Weights of a small transformer language model.
Size: width 128, vocabulary 1024, 3.13M parameters.
Training: a variant of SOAP for these matrices, 121M tokens, 3699 steps.
Each number is 128 + 32 x the weight over its row's rms, rounded and kept within 0 to 255. Layers, rows and columns count from 0. The size above them is the row's rms in percent of the matrix's.

# layer 8 attention output (transposed), 128x128, rms 0.178, rows 44-63, columns 0-127
size [ 80  69  65  69  73  73  74  74  79  82  83  77  72  76  71  76  75  67  69  85]
[[129 138 131  81 122 172 120 119  61 137 149 118 113 154  66 112 121 126  67 114 105 102 159 108 169 102  85 171 136 171 128 144  65 105 107  91 143 127 129 132 125  55 141 122 137  90 102  85 144 162 154 166 164 162 119 136 158 124  61 105  72 117 167 119 181 116 169 122  95 202 117  74  85 123  73 142 111 142 127 115  68 110 217  98 103 145 115 104 142 104 123 128 153 111 148 153 170  76  86 116 106 143  59 140  95 146 166 144  94 142 125 142  88  82 169 110 125 167 126 102  76 135  95 105 136 116  83 115]
 [138 158  98 121 150 124  85 142 113 110 158 142 147 116 120  91  75 127  54 165 149 111  97  99 166 119 103 174  65  98 118 115 112 151 142 151 153 113 124 157 150 136 181 166  69 137  83  96  98 181 132  84  80 136 111 101  89 110 156 169  96 144  95 173 122 191 180 134  95 108 172 117 117 156  49  55 154 123 124 124  78 159  67 164  63 122 161 108 110 174 118 145 172 137 134 155 133  80  84 154 115 151  79 115 110 120 118 123  94  98 136 175 146 100 137 109 117 128 169 125 103  86 139 112 115 175 101  68]
 [156 128 129  76 124 164 148 130 163 137 179 149 114 120 150 181 146 105 183 180 124 110 110 142 183 158 160 158 122 124 127 144 126 104  74 124  60 101 137 148 120 130 125 173 158  98 139 158  72 152 167 123 138 175 107 130 127 151 110 130  89 106 190 116  77 119 131 161 152 173 160 141 174  62 121 136  80 136 165 112 149  71 145 119 146 185 172 137 145  76 123 195 133  90 154 166 124 126 166 145  97 129 144 191 170 115 160 171 221 170 185 120 121 106  92 188 107 102 124 151 160 132 120 124 113 152 109 165]
 [127 167 111 228 147 131 211 164 119 158  88 222 118  42  82 133 158  98 111 144 110 151  70 101 170 100 131 151 158 110  93 165 109 115 159 165 166 132 157 154 154 116 109 109 124 142 119 122 123 129 168  96 108 117 128 137 117 121 146 115 109 100 152 113 115  63 127 126 133 108 154 109 191 144  80  81 118 139  94 104  87  92  80  96  88 167 129  59  96 127 140  91 120 121 141 176 126 121 148 166 149 181 115 124 140 131 148  59 111  94 132 109 159 149 124 159  87  73 111 165 109 105 135 123  80 126 101 157]
 [116 120 181 100 132 157 106 105  83 107 138 102 114 121  85 170 127 130  96 130 100 126 128 109  76  55 115  82  60 171 104 149 115 140 134 153 140 147 192 146 167 149  89 126 163  49 177 108 183 179 111 173 171 150 126 137 149 183  63 152 123 148 167 113 136 133  71 183 126  90  60 123 135 144 171 156 193 141 112  80 158  53 162 121 126  86 142  99 157  98  87 117 130 147 121  94 135 121 113 109 104  85 190 116 148 118 145 119 108 115 141 118 122 124 125 127 103 111 173 143 150 151 116 142 148  56 106 139]
 [142 133  87 125 203 147 168 204  98 123 169 146  98 153 107  84 150 113 153 142 187  88 161 131 171 144 130  95 134 159  93 171 150 174 154 133 119 118 116  98 164 158  97 139 161 160 196 103 124 154 136 148 114 151  97 136  87  95 148  89 118  67 165  90 101 162 118 114 143  90 184 126 166 214 160 121  91 140 132 107 123 177 131 135  98  91 147 156 125 124 151 158  52  74  94 164 123 115 138 154 117 155 110  97 122 124 138 134  74 108 185 151  98 180  78 131 137 123 167 136 139 165 188  84 152 108 100 119]
 [ 97 191 131 181  95 142 175 143 123  94 145 155 143 182  91 119 108 142 131 159 142 128 129 113  74 118  91 134  73  96  91  81 161 192 150 113 130 146  55 132 179 172 136 142 108 161 138 171 132 196 106  97 118 151  99 126 108 112 116  85 126 146  85 134 190  78 141 163 114 165 124 105 158 108 106 168  68 172 210 104  90 117 148 125  96 135 130 110  97 144 152 111 157 101 210 179 136  38  86 126 152 108  79 103 128  99 124 121 118 156 170 162 116 148 128 131 132 175 147 147 116 131 114  86 133 144 120 130]
 [ 63 140 111 143  75 157  98 131 105 149 216 171 142 143 165 137 141 118 135 131 165 150 112  94 136 127 150 119 164 111 143 142 191 125 101  95 127 181 105 135 161 116 110 155 122 147 106 156 133 140 102 101 126 139 147 133 125  87 164  53 134 178 134  69 111  88 139 142  87 108 141 117 160 168 165 111 193 173 132  80 124 133 107 109 113  46 102 149  57 103 148 150 101  94 107 112 145 113 128 115 203  98  83  88 176 141  70  86  98 138 136 113 105  76 160 134  88 136 148 140  76 101 158  64 180 124 121 133]
 [160 134 119 116 143 160 114 134 155 100 149 216 156 130 102 132 134  95  78 150 153 150  40 145 127 108 143 157 103  79 106 111 160 149 176 216 187 136 111 203 162 135 122 164 101 113 117 126 179 127 139 115 158 110 124 137 130 139  81 141 155 143  62 132 154  81 150 137 118 111 161 156 122 112 111 129 144 160  92 113 148 186 173 127 134 178 127  83 102 147 136 195 182 141 109 152  81 132  70 138 152  89 133 123  86 138 150 124  96 159 148 169 111 149 139  66 147 117 181 121 151  71 159 164 178 145 158 100]
 [152 133 136 109  85 149 113 128 103 146 110 109  99 126 153 115 158 176 158  36 141  77 153 112 109  59  75 107 141 116 138 144 120 130 105 114  63 157 125 139 110  74 140  79 178  66 155 108 117 108  90  72 130 143 124 151 119 146  89  72 165 113 141 139 167 142  93 103 122 139  95 103  79 101 148 140 144 109 182 128 167 117 120 155 146 168 109 146 146 130 128  93  82 163 130  97  95 199 140 141 118 130 109 111  87  69 178  99 169 198  57 146 119  98 101 129 101 164 128  60 153 147 138 133 166  72 165 147]
 [136 157 138 143  94 118 106 130 125 116 101 131 112 119 138 115 124 141 151 157 105 122 144  98 186 135  68  74 158 198 121 185 119 153 131 134  90 117 179  95 150 122 134 149 196 122 161 115 113 204  94 122  87 148 136 117 145 130 147 136 146 156 152 140  58 133 112 156 105  79 131 104 143 116 116 136  69 146 165 124 204  69  62 147 153 152 120 166 140  96 162  81  86  44  79 130 148 113 161 129 106 118 151 114 171 143 101 115 198 156 125  87 143 160 122 229 114 152 126 126 151 153 150 168  79 115 112 132]
 [114 195  90  84  83 112  99 137 109  89 127 152 127 190  89 160 138  89 138 136 132  75 133 154 115 138  92 123 103 122 186 169 209 182 182 140 132 132 123  79 122 180 131 151 158  87 178 173 148 124 144 100 135 176 143 150 180 139  58  98 162 149 105 123  87 103 117 117 152  93 124  91 132 104 136 142 118 196 131 131 133 140 112 105 179  89 130 156  82 114 150 161 121 145 123 113 139 107 153 148  95 132 101 177 165  86 109 130 118 144 160 191 138 122 149 108  66 195 162 148 155 106 135 106 208 173 140 144]
 [139 139 105  99 153 131 156 153 110 107 129 131 103 128 101 118  99 160 125 146 101  57 106 194 113 122 134 168 143 112  89 128 162 103  97 133 156 151 103 139  94  56 121 114  99  85  57 162 122 173 107 104  78 139 103 143 137 153 147  60 107 101 118 144 115 154 115 145 155 198 142  47 121 120 112  99 118 106 120 123  80 132 118 113  85 104 102 133  99 204  91  91  82 110 129 222 142  86  85 134  66 118 104  75  62  93 109 172 133 126 122 113 119  85  91 170 119 112 165  87 117 129 164 132  82 120 140 103]
 [147 117 144 137 117 108 120  91 160 118  91 149 188 148  84 169 101 120 134 162 121 161  86 159 106 127 163 131 139 107 195 119 100  84 125 122 103 132 140 146  97 144 125 141 110  90  15  74 112 129  95 142 173 104  77 121 112 104 113 155  65 123  98 141  80 101 153  80 155  97 188 153 115 100 143  86 103 153  96  99 158 158 176  70 133 161 190  95 107 161 151 202 139  82 122 173 127 152 127 148 140 112 111 170 111  97 133 142 121  60 125 121 153 191 132 122 112 118 105 124 162  68 192 157 147 120 132 112]
 [101 120 139 144 121 137 122 125  71 172 128 139  92  97 143 172 137 114 150 147  95 111 116 121 153 141 137 133 101  88 165 166 136 125 172 166 206 166 173  18  95 160 140 142 146 125 143  90 123 120 161 169 123 138 169 125 149  98 100 140 172 145 135 150  52 151 100 152 151 121 123 162 164 103 166 169 170 160 118 112 134  74  78  99 188  77 118 142 166 107  93 154  75 128 114  91 168 147 172 177 112 135 152 122 122 139  71  72 128  77 194 142 154 137 151 111 103 136 125 168 148 192 120  98 104 146 155 165]
 [149 137 111 108 128  61  98 167 121 115  57 119 123 132 152 196 168 158 142 177 130 156 172  79  86 155 152  91  98 130 160  84 169 117 107 139 113 112 110  93 117 161 131 120 125 105 165 177 119 126 204 132  65  85 115 127 156 194 146 180 150  48  71 153 141 139  77 200 150  92 120 136  71  83 115 138 146 100 135 120 140 111  95 202 167 114  84 144 140  96 140 147 147 108  94  94 124 144 110 106 146 155  99 121 114 130 163 104 127 149 140 122 114 125 111 171 173 127 180 133 129  95 156 121 147 150 193 161]
 [117 138 125 135 121 149 195 122 176 119 130 154 146 162 161 128 131 131  61 175 146 117 175 158 131 136  97 165 129 153 137 129 148 166 103 133  90  83  88  70 165 143 197 145 162 252 113 218  97 183 105 107 134 134  39 108 113 122 136 130  88 143 131 130 155 129  86 116 142 119 170 143 170 116  89 143  73 116 207 139 127  97 116 133  42 131 159 146 146 120 127 161 109 123 161  70 108 141 153 145  99 172 123 133 137 100 141 136 154 112 138 143 171 136 123 137 131 143 115 114 119 169 104 134 132 170 104 102]
 [167 105 151 138  99 141 129  95 101 164 134 167 107 152 127  98 119 150 104 129 121 177 149 158 167 139 156 163 219 150  97  93 117 103  93 100 129 142 153 103 101  93  93 136 190 108  90 106 122 182 123 174 168 151  97  99 174 130  79 151 108 107 110 140 145 130 150  74  99 192 134  89 103  87  57  89 118 165 168  88 174 150 112 119 113  72 155 105 184 135 113  58  82 122  74 129 123 116 126  69 195  96 166 130  93 148 123 149 131 119 157 141 158 116 163 115 171 127 104 147 156 129  71 171 129 144 155  88]
 [110 204  93 117 105 121  76 101 101 141 123 145  92 124 158 173 122 123 167  97  97  96 128 134 155 137 148  81 144 129 126 139 160 122 127 128 147 126 105 125  89  58 113  83  83 166  99 165 136 129 130  93 102  76 138 198  86 135 124 136 189 134  74 125  65 114  29  98 138  83  66 117 180 104 149  95 119 143 101 161 148  80  91 119 167 128  99 123 138 131 112 100 111  89 103  47  80 166 107  90 143 155 103 112  84  63 113  55 153  96 111 115 120 125  93 134 107 127 122  95  89 125 130 114 136 146 122 123]
 [100 136  91 126 126 128 134 167 163 140 137 153 142  71 138 162 181 152 113 138 156 128 155  47 228 154  75 100  68 135 180 160 148 166 138 122 161  92 112 161 125 104 127 190 143 101 200  91 108 122 170  81 124  83 126 148 135 114  72 143 208 101 156 122 129 146 115 166  93  85 152 145 152 160 154 127 133 164 116 103 138 123 118 123 104 107 116 161 156 104 158 149 125 184  85  89  98 205 150 149 123 193 118 143 121 144 148 116 110 134 131 148 115 136  99 151 125 109 127  90 130 132 161 104 211 100 129 177]]
# layer 8 attention value, 128x128, rms 0.185, rows 45-63, columns 0-127
size [ 64  68  65  67  72  75  66  68  74  67  72  65  79  75  74  77  61  68  78]
[[103  69 190 105  78 118 188  97 161 127 134 150  78  65 105 172 205 114 176  56 109 120 135 174 100 153 135  89 157 108 126 121 128 136  94 104  85 149 113 103  96 117 106  97 168 133 126 168 135 125 134 111 187  73  99 150 126 145 104 146 185 102 141  97 123  79  85  65 141 139  99 111 116  89 186 169  78 103 116 127 113 100 125 102 169  85  76 128 130  93 170 119  98 135 148  70  92 183 126 106 174  76 157 140 139 117 133 123 120 112 156  95 114 180 108 122 117  85 151 139 112 108 127 117 100  91 146 170]
 [111 153 126 136 114  81 111 130 101 129  93 111 147  97  72  56 156 149  89 117 140 181 151 104  79  85 120  89 117 177 123 114  99 167 139 155 144 162 134 115 183 130 147  84  85 108 172 147 184 102 114 132 142 153 160 111 152  92 181 145 129 151  37 111 167 101 106 107  97  86 123 104 123 213  50 139 149 159  76 110 129 156 151 142 112  95 139 135 123 176 124  85 151 172  94 102 127 129 153 104  94 124 143 159 113 122 160 130  70 104  93  61 142 134 145 142 143 158 142 116 100 141 101  80 196 108 138  73]
 [174  87 135  36 109 153  64 121 134  43 191  33 133 149 121  99 135 151 106 112 133  87 178 145  82 165 125  99  90  99 149  95 121 147  80 115 107 142  87  73 127 120 156 141 134 114 130 119 111 132  76  97 148 109 123 172 134 125 105 117 133 154 128 121 127 180  91 134  74  88 107 123  67 124 117 147  82 143 169 148  69 125 161 159 173 141 152 161 190 162 141 140 131 129  80  70 114 131  96  80 138 112 126  94 101 125 144 142 122 180 148 104 102 153 141 104 151 104  87  58 145 129 100 102 140 110 124 107]
 [182 136  95 189 148 103 125 142 139 132 135 160 104 163 133  84 133 129 189 144 153 108  84  88 106 190 147  97 165 132 118 113 136 133 149  68 146  90 112 163 143  95 175 129  90 156 125 101  91 107 118 131 100 113 119  81 138 103 189 116 148 116  79 130 178 100 164  44 147 173 182 126 115 110  82  70  80 175 165 156 103 157  94 115 118 149 108 171  89 130 172 147 135 119 132 179 135 110 143 163 177 138 124 146 150 168 125 116 189 113  63 142  67 120 136 108  75 119 142  87 103 110 144  90 136 174 188 112]
 [125 161 155 103  61 131  94  58 164 105  66 102 197 120 148 180 117 142 127 106  79 192 106 122  98 155 116 110 114 119 178 127  99  65 137 114 148  85 113 152  99 125 175 115  75 144 152 172 132  81 112  54 115  88 135 113 140 111 123 120 138 167 122 143 150  62 141 123 131 145 119 116  93  49  93 102 160 158 108 166  98 118  96 123 136 120 109 118 149 147 136 110 162 121 157 110 100 131 103 151 142 108 119 120 113 140 127  94 146 132  79  21 171  94 103 156 140 172 150 143 111  97  65 197 150 133 150 115]
 [145  73 128  92 136 131  80 162 147 167 142 109  90  88 129 149 157 141 114 132 130 118 137 122 167 126 183 133 157 194 150 169  90 148 175 126 124 118 191 118 136  88  85 118 127  83 120 118 121 112 137  99 151  55 177  96 123 110 145 166 179 135 161 131  99 146 130  72 118 126 159 176  93 154 132  92 200 158 102 121 172 160  90  62 174  91 137  87 106 144  76 136 136 157  49  62 151 169 149 144 129 153 192 168  91 146 101 132 173 126 142  82 128 111 106 158 169  96 106 121 122  90 163 117 168 134 123  93]
 [208 110 164  85 128  95 122 127 133 110  66 107 131  66 148 151 157 130 137 106 105 105 119 187 152 143  86 123  67 139 116  90 129 170 142 154 114  78 129 101 118 125 155 160 141 136 156 172 111 198 152 153 106  76 121 137 113 195  82 212  85 100 125 177 150 130 126  91 158 140 119 134 116  89  98 145 131  96  97 154 171 150 119 149 157 184 154  89 170 136 167  74 146 156 130 147 125 121 141 173  74 139 164 166 130 132 113 181 194 105  85 139 166 170  89 136 142 145  94 122 150 145 108 155  94 118 176  84]
 [ 85 109 141 182 121 117 143 137  95  87 103 103  63 113 109 110 140 144 178 131 139 135 204 122 137 156 130  97 172 177 100 191  99 113  80  91  69 104 145 118 121 128 135 126 169 117 138 159  61 142 102 147  92 125 103 116 115 174 132  77 154 118 205 113 169 185  87 102 127 117  76 111 158 100 109 131 110 150 160 122  97 125  81 119 124 116 126 170 184 100  82 102  90 113  93 142 170 170 153  98 133 196 120 108  94 130 151 104 183 114 118 106 133 118 138 183  86 129  64 130  86 182 149 146  74 101 112 154]
 [ 95 118 150 178 144  97 115 129 106  98 143 130 101 159  78 172 113  40  84 169 106 165  97 117 132 166 169 201 126 190  85 101 133 176 115 147 134  83 115  88 123 157 148 176  73 194 135 109  87 130 150 202 111 112 161 151 147 141 152  92 136 113  92 106 102 117 132 157 123 119 166 147 161 114 113 132  75 131 115 133 122  95 114 153 104 100 131 150 113 134 152 124 176  73 155 164 200  55 156  86 118 125 108 135 124 164  91 174 139 128 153  65 154 179 111 126 159 124  98 161  93 112 141 109 100 173  98 111]
 [137 145 134  78 180 163 138  99 100 149 127 120 148 102 135 161 130 181 153 168 167 139 125 148  83 121 155 140 109  50 150  78 146  70 100 129 172  92  82 136 136 119 168 103  80 133 152  72 160  80 162 170 116 110 140 135 133 102 150 147 104 112 144 163 192  88 135 137 131 178 165 122 100 130 129 150 110 123 133 107 107 178 134 109 100 100 161 123  82 173 112 167 170 250 178 137 126 128  90 102 124  85 106 147 140 103 161 172  89 127 149 114 137 158 145  83 172 120 135 148 137  89 109  71 101 162 193 104]
 [100  87 124 175 157 152 107  97 125 156 151 132 134  56 162 120 126 219 111 113  91 195 138 140 127  83 135 169  86 179  73 138 123  76  75 130 132 156 158 153 169  50 104 142 156 178 137 109 128 147 120 167 170  98 137  79 132 128 224 150 134  92 118 131 134 124 145 123 104 150 179 166 137 151 143 120 136  80 133 114 127 155 122 152  91 154 118  96 124 148 115  79 179 125 127 135 154 138  91  89 111  96 143  98 121 149 118 154 198 114 115  94  92 127  98 181 165 113 125 127  98 136 176 133  83  59 147  96]
 [119  81 178 128 124  96 193 129 129 122 130 154 117 135 153 151 142  92 125 128 186 233 123  82 108  95 126 165  80 155 154 169 105 167 142 127  99  97 118  99 146 209 123 155 159 167 162 113 130  81 111  92 168  99 169 133 105 111  96 169 175 133 135 114 147 130 199  98  84  90 102 193 111 115 164 124 110 157 139 133 159 132 127 118 134 103 129 130 151  73 139 165 167 185 112  62 111 125 159 124 174 148 161 172 144 139 129  35  80 130 144 157 150 121 144 133 156 133  99 166 102 142  98 105 183 138 133 137]
 [137 172 104 111 115 163 107 163 146 171 164 130  83 117 188 120 151 177 134  78 122 146 160 139 155 145 103 153 132 134  75 145 159 143 109 176 167 114 118 134 208 128  83 115 179 153 185 185 187 159 195 128  73 139 167 114 150 136 143 139 177 136 153 132 191 127 157 200 124 172  88 122 144 182 114 176 122 101 174 144 129 151 136 133 188 107  97 162 126 127 113  91  92 143 114 106  90 115 130 109 133 150 190 125 160 145 133 156  86 146 164  86 113 117 158 172 134 187 154 111 115 178  94 129  95 170 139 142]
 [214 130 143  73 124 138 112 180 169 138 164 113 169 191 155  89 166 147 109 107 141 162 149 164 114 115  96  95 124 137 159 137 178 146 116 115  81 122  98 198 153 100 152 129 127 170 114 134 192 150 147  77 166  93  68 142  86 163 147 159  84 140 134 133 194 135 189 112 140 163 128 118 121 187 136 123 161 113 119 127 155 164 189 144  83 159 133 118 111 132 154  84 164 128 127 166 109 159  84 128 123  88 139 136 201 118 130 175 146 165  48 101  98 112 111 119 153 138 129 144 100  66 116 116  83 153 130 129]
 [ 87 121 158 146 108 165 156 119 113 112 177 126 144 100 130 107 116  97 130  95 146 112  97 208 117  75  84  97 131 121 111 151  71 147 156 104 185 163 111 181 112  91 120 103 102 103 120  73 171 126  75 127 134 107  87 107 158  80 122  74 116 153 150 166  96 123 119 116 106 122 190 129 204 132 160 146 125 104  54 104 114 139 134  69  82 117 143 101 100 126  63  35 176 118 128 158 115 142 152 106 139  80 153 146  92 131 135 123 155 112 100 151 128 126 107  95  95 184  74  91  92 160 116 106 123 103  69 122]
 [134 146 157 122 104 141  51  93 116 115 131 104 116  91 107 142 124 135 198  98 102 130 109  79 146 121 133  68  93 118 153 110  71  99 115 126  69 148 162 159 119  96 106 101 125  18 142  74 162  86 141 115  87 122 187 119 136 137 139 141 130 147 101 116 101  88 153 129  87  88  88  63  92 116 140 137 179 181  50 132 172 149 141  90 194 102  68  91  91 141 149 104 118 135  93 169 143 145 113  93 143 133 107 115 104 140 121 130  92 123 113  72 106 151 121 127 171  76 181 106 121 136 128 162  93  98 132 131]
 [ 81 120  67 125 172  97 157 159  90 125  39 102 118 119 130 149 125  60 120 143 120  55 142 106 131 114 133  66  99  96 147 106 148 148 116 158 141 130 138 147 142 139 171 100 105 180 159 177 159  19 115 110  95 163 168 169  91 124 195 131 119 158 106 124 135 136 152 156 117 103  89 192 128 120 203 148  83 103 100 158 100 109 140 126 132 199 133 136  61 136 134 141 125 132 175  94 146 168 146 146 129 163  88 134 154 136 115 120 118 114  78 110  68 159 122 131  88 120 132 158 154 116 167 115  98 148 116 130]
 [139  63 157 116 182 120 119 130  94  73 112 126 175 149  87 110 120 151 101 164 133 145  48  76  82 113  69 146 123 110 131 127 102 116 132 115 116 134 125  77 154 123 147 171 146 121  82 134  98 155  74 156  67 139  88  77 166 130 143  61  16 108 169 107 178  99 189 173  90 113 157 120 108 143 115 159  80 101 132  75 113 141 114 153  80 102 100 110  72 115 132 153 127 113 131 166 154  89 149 151  79  97 130 130 162 119 160 172 115 119 103 129  99 121 128 128 108 146 118 144 159 106 109 110  70 118 163 147]
 [164 154 173 138  57 132 102 118 112  81 135 142 109 165 140  93 107 128 164 146 123 124 104 216  83 152 148 133 182 108 102 105 128 144 100 151  79 147 170 126 109 118 155  98 102 170 125 137 134 165 174 179 107 139  89 136 120 121 181 108  82 112 172 147  88  94 105 143 169 131 191  97 122  92 137 176 136 114 151 173 138 153 129 230 146 206 113 113 188 156 142 147 126 107 181 151 158  71 105 119 116  81 140  95 104 126 147 157 131 104 111 134 165 162 168 125 166 118 113 183 112 115  99 130  68 155 128  87]]
# layer 8 attention query, 128x128, rms 0.197, rows 64-71, columns 0-127
size [110 112  97  98  93 114 103 109]
[[158  95 116 161  94 113 100 143 147  74  73 112 110  78 128 127 170 146 152 107  99 111 164 110 160 101 123 151 105 155 137 130 128 129 108  66  97 122 107 129 117 113 181 134 232 193 167 139 116 110 138 126 141 177 118 133 119 102 203 122  85 174 114 115 136 132 109 176 156  89  84 182 124 140 148 160 105 145 145 219 114 113 158 115 157  66 114 127 140 103 154 138 150 122  71 102 119  82 150 116 171 134 117 113 122 131 149 119 110 186  84  84 128 134 111 104  87  40  88 104 143 139 111 162 171 154 177  91]
 [136 119 185 115 166  95  89 121 145 138 105 127 127 214 105  73  94 135  49 102 131  93  64 149 138 143 108 119 183 113  78 106 115 164  85 147 119 163 112 113 124 174 153 171 107 161 170 127 156 109 167 158 160 150 222 125 149 171  96 111 142 111 126 152 116 134 176 108 133 153 144 169 119  96 169 147 119 173 138  99 119  97 180 112 165 120 129  95 144 127 135 134 169  85 112 147 119 157 115  91  84 150  84 126  87  98 120 126 162 104 118 204 109 129  86  65 109 196 171 149 132 193 126 115 129 131 127  95]
 [150 126 170  88  92 155 120 190 155 147 190 111 116 121 106  66 181  31 137 163 188 177 152 135 111 134 136 149 139 115 127 156  93 126 110 192 132 146 126 169 145 136 141 170  94 102 109 141  97 162  92 116 126 134  69 147 106 150  72 129 131 105 120 160  88 143  94 127 156 137  82 129 160 166 157 107 175  86 141 119 178 154 144 153 147 101 171 129 101 115 126 124  88 123 195 133 171 120 144 121 138  97 205  96 159 143 121 135 156 142 163  76 110 143 132 154 109 111  99 104 147  32 122 101 135 146  88  67]
 [178  96  78 124 164 174 100 170 167  89 127  51 101  67  89 159 166 140 109  96 116 123 110 138  98 108 125 176 164 125 154 136  88 159 146 109 121 145 168 110 119 125  66  75  99  95 138 125 136 103 141 119 112 128 183 127 109 147 156 145 160  84 156 154 156 128 112 193 122  86 178 153  94 141 167  97 143 108 117 138 137 142 110 164 161 182 143  57 157  76 116 161  96 138 157 185  91 164 180 110 142 136 178 102 155 151 157 133 153 100  13 136 107 125 117 176 109 116 130 126 143  83 123 126 142 159 118 152]
 [155 149 110 113 206 119 200 134 108 114 147 211  72 126  83 164 111  52 113 161 166 183  85  80  90 125 172 160 115 119 160 167 133 124 225 157 107 132 146 152 114 134  95 148 127 101 116 157 146 139 107 141 118  79 142 118 161  73 121  79 108 146  68 134 114 132 175 153 120 136 144 139 100  56  72 134 169  85 157 130 105 189  98 140 114 114 111 162 150 106 137 108 172 134  48 135  81 137 114 115 101 140 130 106 167 106 127 111 111 131 154 181 108 135 135 146 139  92 130 104 104 134 125 177 131 120 140 129]
 [110 177 126 126 127 104 152 117 110  98 117  77 143 133 113 154  67 158 138 117 162 125  90 122 142  57  87 151  87 139 126 138 175  90 138  87 161 163 153 120 130  84 140 158  99  90 138  79 149 111 140 164 174 132 109 255 143 170 143  87 110  79 129 131 115 158 144 183 141 134  94 152 124 150 130 164 152 179  89  89  83  99 136 107 154 169 128 135 149 116  77  93 130 107  88 109 150  98 110 192  48 117 111 177 143 119 152 121 110 144  82 160  89 113  72 121 107 125 143 138 131 136 172  79 137 101 103 168]
 [134 147 186 153 126 120  54 113 128 115 124 100 153 161 142 166  68 166 128 141 159 139 132 123 196  97 121 159 191 144 124 145 124 102 109 161 147 150 104 123 139 214 114 107 111 123  92  92 193 144 129 132 132  97 196  89 111  95 107  98  77 140 103 122 160 113 141 133 113 170 130 145 109 150 191 150 111 178 169  46 128 111 143 138 199 107 135 159 114 166 111 135 124  71 114 117 100 124 162 139 113  64  82 102 202 128 133 109  34 129  94 145 118 182 119 125 122 133 107 141 115 107 108 144  95 166 102 138]
 [ 98  99 139 106  93  96 116 143  80 114 183 107 155 160  90 191  78 130  87 106 112 169 145 135 143 222 142 146  72 175 207 113 117 177 140 129 108 123 169 113 121 168 173 202 136 139 133 166 135 146 123 127 178 136 100 218  79 187 148 129 145 134 112  53 161 184 171 111 158 118 140 162  96 113 141  98 110 118 119 171 110 165 147 124 164 143 140 146 116 114 155 165 137 105  95 116  96 103 124 101  86 109  82  99 150 106 183 134 125 119  79 159  88 153 141  87 127 140 146 104 135 149 154 110 108 120 102 111]]
# layer 8 attention key, 128x128, rms 0.177, rows 64-70, columns 0-127
size [106 103  91 102  97 118 105]
[[134 113 152 113  96 175 114 145 151 128 111 166 126 148  74 122 159 127 112 100  79 138  86 108 160 107 117 143 204 124 113 111 163 161 103  70 104 136 109 131 149 136 128 159 170 103 125 147 124 149 178 116 136  75 147 126  89  61 156 153 187 120 112 184 133 133 144 119 118 175  60 141  99 127 131 205 107 102 130  94  85 147 116 116 130  97 133 135 140 100 170 112  46 175 199 137 170 206  97 195 169 103 103 132 117 126  86 105 134 151 104 133 172 111 159 107 193 142  98  98 161 149 132 114 152  78 165 109]
 [101 115 151 127 100 131  74 113 145 148 103 140 138 143 137 145 106 154 155 105 105 121 159 139 124 112 167 116  97 133 108  65 119  93  51 166 170 136 139  96 191 184  94 169 126 165 168 110 165 118 121 148 144 193 140 181 145 192 138 130 134 128 110 119 108  43 139 159 131 192 162  90  52 139 117  92 155 202 105 207 130 140 156 117 116  99  89 114 191 127 124 135 157 132  61 148 136 107 122 189 129 126 129 104 125 153 137 145  92 104 122 191 132 153 126 187 113 141  68 125 154 106 159 116 115 153 121 107]
 [149 127 175 134 109 140 129  96 150 141 127  78 145 135 131  79 110 122 149 137 144 184 112 160  99 134 124  67 142 135 131 161 135 136 168 140 146 144 221 147 144 111 159 113 131 150 134  83 187 154 169 109 141 141 158 113 124 112  69  94 103 126 148 195 156 116 154 124 107 111 166 183 193 122 154  75 119  85 128 163 140 108 131 113 154 140 163 137 124 129 132 223  61  96 208  87 145 150 167 109  88 142 128 114 118  93 111 119 135 144 167  66 126 113  74 165 125  80 202  98  87 126 122 175 118 100 122  82]
 [160 121 126 118 169 141 108 156 151 111 110 196 149  89 142 110 146 128 125 155  94 119 113 154 177 102  99 106 165 114 155 107 136 112 195 116  73  95  99 103 141 174 172 143 105 185 130 164 127 137 131 156 164 130  52 106 117 158 105 105  62  99 107 118 126 131 171  99 184  94 177 115 164 174 161 165 100 155 145 151 184 155 126 182 184 186 160 135 113 179  88 112 127 135 130 141  58 135 102 144 118 109 104 102  69 128 121 149 105  99 160 134 113  54  86 173 114 103 145 116 138 129 200 152 151  90 153  83]
 [118 119  35 105 120  95 120 153  61 134 154 140 122 161 126 112 134 118  83  49 109 124 149 106 122  99 167 131 124 143  99 117 110 104 125 195 105  39 157 172 100 136 158  95 112 129 109 163 112 195 143  95 160 164 168  78 177  96 151  83 128 123 107 159 146 118 156 132 140 165 187  78 106 122 167 127 125  88 160 131  67  89  96 133 119 127 127  86  85 175 151 113 129 114 175 119 147 141 142 151 107 113 144 137 122  89 162  84 133 128 151 109  73 213 126  82 104 144 133  88 192 156 113 111 121 151 143 161]
 [156 122  72 134  68 123 135  82 130 104 119 124 138 204  72 120 118 127 102 131 103 139  77 143 106 107  94 143  76 119 101 183 149 105 112 204 165 123 170  85 106  89 149 142 136 101 129  69 139 173  99 134 139 106 145 141 158 188  94  97 128 122  99 127 139 134 161 111 118 133  91 143 106 103 108 127  79 184 104  49 112 110 153 117  62 113  91  93 135  78  82 131 180 147 148 122 102  95 149 181  74 148  78 146 143 136  84 131 106 106  83 124  54 124  83 101 102  88 131 164 135 159 148 104 165 160 154 101]
 [ 25  81 134 128 138 186 125  83 109 161  88 137 139 106 144 114 106 132 118 137 112  94  50 119 102  88 117 191  76 124 121 135  99 137 107 129 154 148 145 190 158 133 103 106 164  88 134  83 106 173  96 179 181 147 167  97 103 177 116 109  99 125  73 100 135 160 145  94  91 104 125 108 153 125 139 117 160 155 169 149 130 116 153 130 115 153 136 183 160 163 184 104 187  87  82 146 173  91 187 109 110 155 100 116 102  72 107 138 168 139  98 131  90  73 140 148 114  79 117 118 178 110 143 143 175 127 135 118]]